Each number is 128 + 32 x the weight over its row's rms, rounded and kept within 0 to 255. Layers, rows and columns count from 0. Numbers have three digits each. The size before them is the row's rms in percent of the matrix's.

# layer 9 MLP down (transposed), 448x192, rms 0.0404, rows 404-447, columns 32-63
103:089140081184177151140177143069157127054136166094134150072144173107123116133099172136124155159169
100:160121103084059106070087114102123142107147182110120119166111161128116093168162155116113078176156
098:115095127119102103135142177142159172151168130083176215081132107134136096147128123122138121131061
094:126140128118177124114101141123159150105078161151138138171061068179053133101072113100124196153127
099:162111132142135148086111136229107088137132132056061124134149083114141143120178070140204092129130
100:110153148111141102077094122101105087137091152158131094139128154132121083112126141157155139181146
093:157117118079156111140134137166129151112086095186158150109113114102094095126155155092118140162074
093:161134093165111166179081086080153223184108171088107132168122194121119185063076141087123140121121
095:119194130151157167186103123159110138143152106181123082141134225127166101109130109144105168123125
099:140106157090123067114099157111191157116105162142160103110181142170119097074144119131163212101090
098:027167156166110182143115090209174129125096119163113071106139162120162148121142110142117147119108
098:130128137110164163164105090131141112126037122108143118083133125137167104152137112105096121086164
093:104133100073150105126177133112125185208122160113112136112125175119156212170115109146070129061148
100:079090116109115156136137144083162195123115141113131173159111158076135079123109148125090085097101
101:133108110103148107061106125134097152081158120119143128123208146117121143141103165107078102187162
095:106118119153114158104141101122132128177081126094119127173197101133126095091131078138088129134113
099:247126137107101165158141150123135156094139125109178150132155206153147122166166129150136149107144
103:183070142104120140161119164116126032116077173131144129147078155128159089151127086101114125112163
100:107132141072155105158105128150110149159170150052136123111117145143104114164094121111128173147137
098:071140113179144148139109101099134172127126121106116147101138115152055125142122154137146082100154
098:168081122142162120115117127124137224141083122203152180168157134114155120106153115147155180134166
094:160114104111139155081109139197100164173124146088082127196144088169140165073126099141160118138191
098:175167130093103070156121105151132075185064137114095119129097165129137105186092135116097182133133
097:155090131141171134158137153169091142093149127097143116114119140162154068148122175099115132092148
104:099160121123191075109089132119113079100132066165078111106135064145081218169140182126069124109107
108:119108059141133099119111119119130065083121085137122124096130110121198090144101116092116111129110
097:125084145137169077128139099124130169143089149129164077114100119134167162127088116124120091170166
104:142116137120093173067168140178122082118160191159102141176147098123173154072127109161140128131088
097:073150113192195158155095083127139188118144129139083148127141137115152144121120158190143175091179
105:118136102116110190145141099162132157098146144221183129148130133145109095096125122111171180180085
095:142116107137126057122130119149123093083185185160114147149130131143178104104134089121149115122164
100:130122101179134197059148126181178084163173090197135113180155143135150095137166083160089115179092
102:122135089133174099097130095159195116133103217087098150124110110107128144153151101145170136164193
113:183140133194106146036100115159104113152132180093151211099131082126120125034142113157124157073042
099:176150169163148121081152179120093171105125139159139087146118161140149137102105126128160155174105
089:106121161139073192129091103127132175082096126113137099193090173139134146109176151145123134191114
099:093089142179138127079119188154144076082131113117052091174220141134168153108167147096123146148093
107:120106157156173165146121133076161204083077150152112092134121077120121122108090158108161101140141
102:152109085131150114119089134176139161108131101122125161157127096141113093066091137152166074172103
104:171160172090098140159156087148105135141163131118164117131161123187105097131141130106169122085109
099:118157138108140166174107132125160169114139138123103110094119100137104154127161145090115194102114
094:080148129106161156113189141151119161120157167109106086078105151125084110185158145111104083130159
096:161095109048181150142137150124140147142141103163112098097160121146190092144119064160109108160135
099:156101091103129137141145162128141207180170113143132066113139134126127128114143158139113133145053
# layer 9 MLP gate, 448x192, rms 0.101, rows 405-447, columns 32-63
097:121170134106122172175150089127160140112126068151087149131087083103120213134105118112144144071110
105:123132106164123159052161150124213165185157114089123136203123108162172129131093185065108137090122
098:134125174085122121154147169140165141143101163148097086107122096113140149098149143099093124143162
099:101101093108119084115141166094121166187139192125173147110170122183100155079134171100160175122108
099:100118157137140176160123155147101147187167152169100186162138161122062122165089129124155118173160
089:118108135117099146142135163109191054122090094096134061144118163101107125129105141131170115187172
092:140114096104080156121196102120159118149152139095072137182184109088141101112122048098126145098116
098:137207109183140102153108174150133144149085184096122107104123163162161145111116082092101093120200
098:178134162157121100103150135155059086125148146107130119146083136138118141092086125107113193122109
103:157118144125151130098143147140118163131087177089083134173103159110186139110148148159118126153096
094:164149080161131134141157134124137073134169160087129099105141151157079161147071131082133092177114
103:062113161130112119144154112062153093141099068131145195089065091110082093157176160156123145109162
098:143102133113138123144098157200113162122149082047158137128141112152218119139104148172171177153130
091:111118146177184099146096118089105100141107070186142121147179076083123089121166117135131106140158
098:114140107109103189076127114134133109119048103167103156111149091146139111148136138129083118130164
103:121118184168146177126114094139073158143107134149148088149127125120102129114092191143100128149128
096:114096127101123130124134082135157132085072079099083124136139115149155103097123122152130121184076
101:116130077124128126176165121098139105114122110103088215125134128054091171147118107112138110127099
108:094173171149120133156145110124089135152076106177180116099139119170140094138121146130215112147126
102:112150162139123117119177085137099121119143182092151141129162128074082085111153144132137132104167
101:127141119131145121142064129067097074155117135187090071099087190110123121127153116100197145157117
102:110113110167192109118139147188157128172195090056140143049155116226143168026110081134118105134103
087:120108094098141100188157142142110066149126129130194117079118090170179082095131173090116127160058
106:169060136114152107119108137139151087156134087138130080179155083113167132087166062109185134137180
105:125167213162129150166180134150127088133189085166099168112163115145133085123124143114151115140232
097:142109057161091106171113174168109108140076075104150109144176084142130113201088151197075163133120
100:181195129162158109131092097078150129136082143153142163116116155152097189134100146096115086116206
100:136142140156171167173096089075133134147174058115089100140108151203120116127109141123144204191141
097:125139097121109130097146104145095183083096145189225173132080153158113181074114212149198111163124
100:135140121096154183092069139069110093139070082143124060178107144095137157094084133107134108105152
095:137111108150139124140125112085108161149155096189105101139112161155187159093139105100108124066159
100:105121139144111142082142087126090157162132069159127122112156076159132084135104140149126126099128
105:188099157128139155107149113180132209127148154150130119166090103114098138120073148085078141135087
097:130161112121081140062154114151158151095174118066101143156119102108175174134188147107099130089091
090:160126110096067128165098121084198119149116087088131124175126160113145113155214179181119145153123
102:179070073140098170126164101145063127069100130145155101197149119128108155100106174158104072129116
095:109112164124124132116100106106117100169128046128140065141102143066123208167131136120168116143145
103:093138131106148141136132135133128147142133133188147136129109157123106185083121115140131163109139
102:099124135136150069168161061149160108158129147132152097190036179144102109181097165127114118161184
105:198126176100136102092116113088153180146117113094089108154140129051165179126066172126114080123100
095:134144141119109132126093088149128140056148130076085100122131100090174161108124129147183146160079
097:175123189118108132050132090107106094186195145122136082087112162222098133133156126153112170159139
100:157123106074143201108114147129136158200124111138128111023088132106147138109130142157138116157160
# layer 9 MLP up, 448x192, rms 0.102, rows 405-447, columns 32-63
097:129149107133156128140172124203155115131117126153172170145059081091159095147108121113111149125172
099:125098135114061091172129154080099182134091116132161129094138150156110083151102163111109131147156
096:130154108128095129102128135128077137116205154134112093103116196094104112175112047170110137114160
099:119107092134074127083127144153154110196153144164111101128090122187109137171110138121103153132102
098:185157122106147117142171149113117075092119068129105175113070123128145170143098155138132171134121
093:130113187146158121162097146125180135091049120121157112157072103143193115140117201097139111096097
088:092084181128168139172146145112126103130071164159101118195143162058182088147100069178150154130160
097:129166118084190190134137091123109123123141105140130144146139193152099117141094111179102156084125
095:098132118140116168170130095094117114164098106180170156124152097147135173024126111114099055114125
100:141034112162077104113163124143107194163139120057102094144166134083137095130151123183134138172101
101:162030150111159149121096071144140156133140110163163147103107104103125157132124118132162094103106
097:146094136152061139070094168135130140124047117087162160135142095145129060157178129089090057178134
095:147096178155103082113134151076141172144069155099118165148088136183094132105132143160117138087127
102:117118118125112164092163170131080097132066215123131111113051124161167156129114106119126136082140
094:139124175125097189128126071110093183131121173146110115078068125193086188147140118107149174123141
101:101108110101156079135107209123094159079134158095137155154111130052122145138198119104093096135140
099:121099147132107140148113101155114166128113156155105114085153154079130140121109108162137039190124
095:111145137106091140092222109099107117154106113124112144132085179116123087192132151149066183106150
104:125074153114164121134145124080097086144166112176091151108160084135063055095192081137128118127160
100:108137159148125154178120084172158102121115115127102151127096177148098148102120124109135123166138
098:149112151143192104073155084191163169151159107099117139143066129171107170108084149086120144089088
097:202163151104132090153167105145173099146148114106055082101123089080157125161119139109121116151112
094:101146146114125099071129130138151130158176055180121127129152142113097136145146117175121138112207
106:150157095150154100152113176128127079198132124119096134124127128126141146114134101123063105145154
111:095094076150127093121078083129126142095146167105101110081113068076147132177143101095101138122132
098:101125176139103115125135128129159151047099159155107123070142162098110147138130105134145081078116
104:128137111165078155159080140145089095085148191147136175155111156071117101084145140124172122136139
098:114129131135150116153133173125084149103111158126094088116160184107171134117132154117117173073153
104:104086100118123176110092109143083158068148149156146165156117156130101125107098210081167124084129
095:148089152127092150118138123146163101188114104115102075142172133097150061147107155166132131125088
097:178155081093138157145129138121162076165176099203155114167094066113164138120139124092166085133096
100:119200136051179099198131114101143105088073096116182100145067131125145122103114103172092081121071
108:178161108137139150083143113090154141154125143118126199154146165103142129093121166123079108151076
097:100117120123122097134134072123051087158074124162188152109167112179107095111140069165156126128109
088:116124115144176133130132104118134129167121134157158089186097096092142098087085107157108148148117
104:100115140144179174135167186132162134155091155131134121129150123168112110176123118126133150063199
100:148080157109115133129201112103156176174154144111117104142111157144139074097172147150129098119146
097:138152109094122124137087136131133133159142119094137203154197112139124130118160116171183100098183
104:148127176120142106177125094110162115172183144096103127120096135143146178171147128129126114151134
099:153126101136148121105066142106170132095147054070153105129171172098177173121065156118101145163130
095:105119104192198149165130128109154116118138127153124075105141186144086085086098149126133152135142
094:123127122168175191129144104090173156085181140098110110110123197122161145155170083148105090117172
100:119110182176136146131121178103140154108139141084136131149119133127131093157133132116103153169137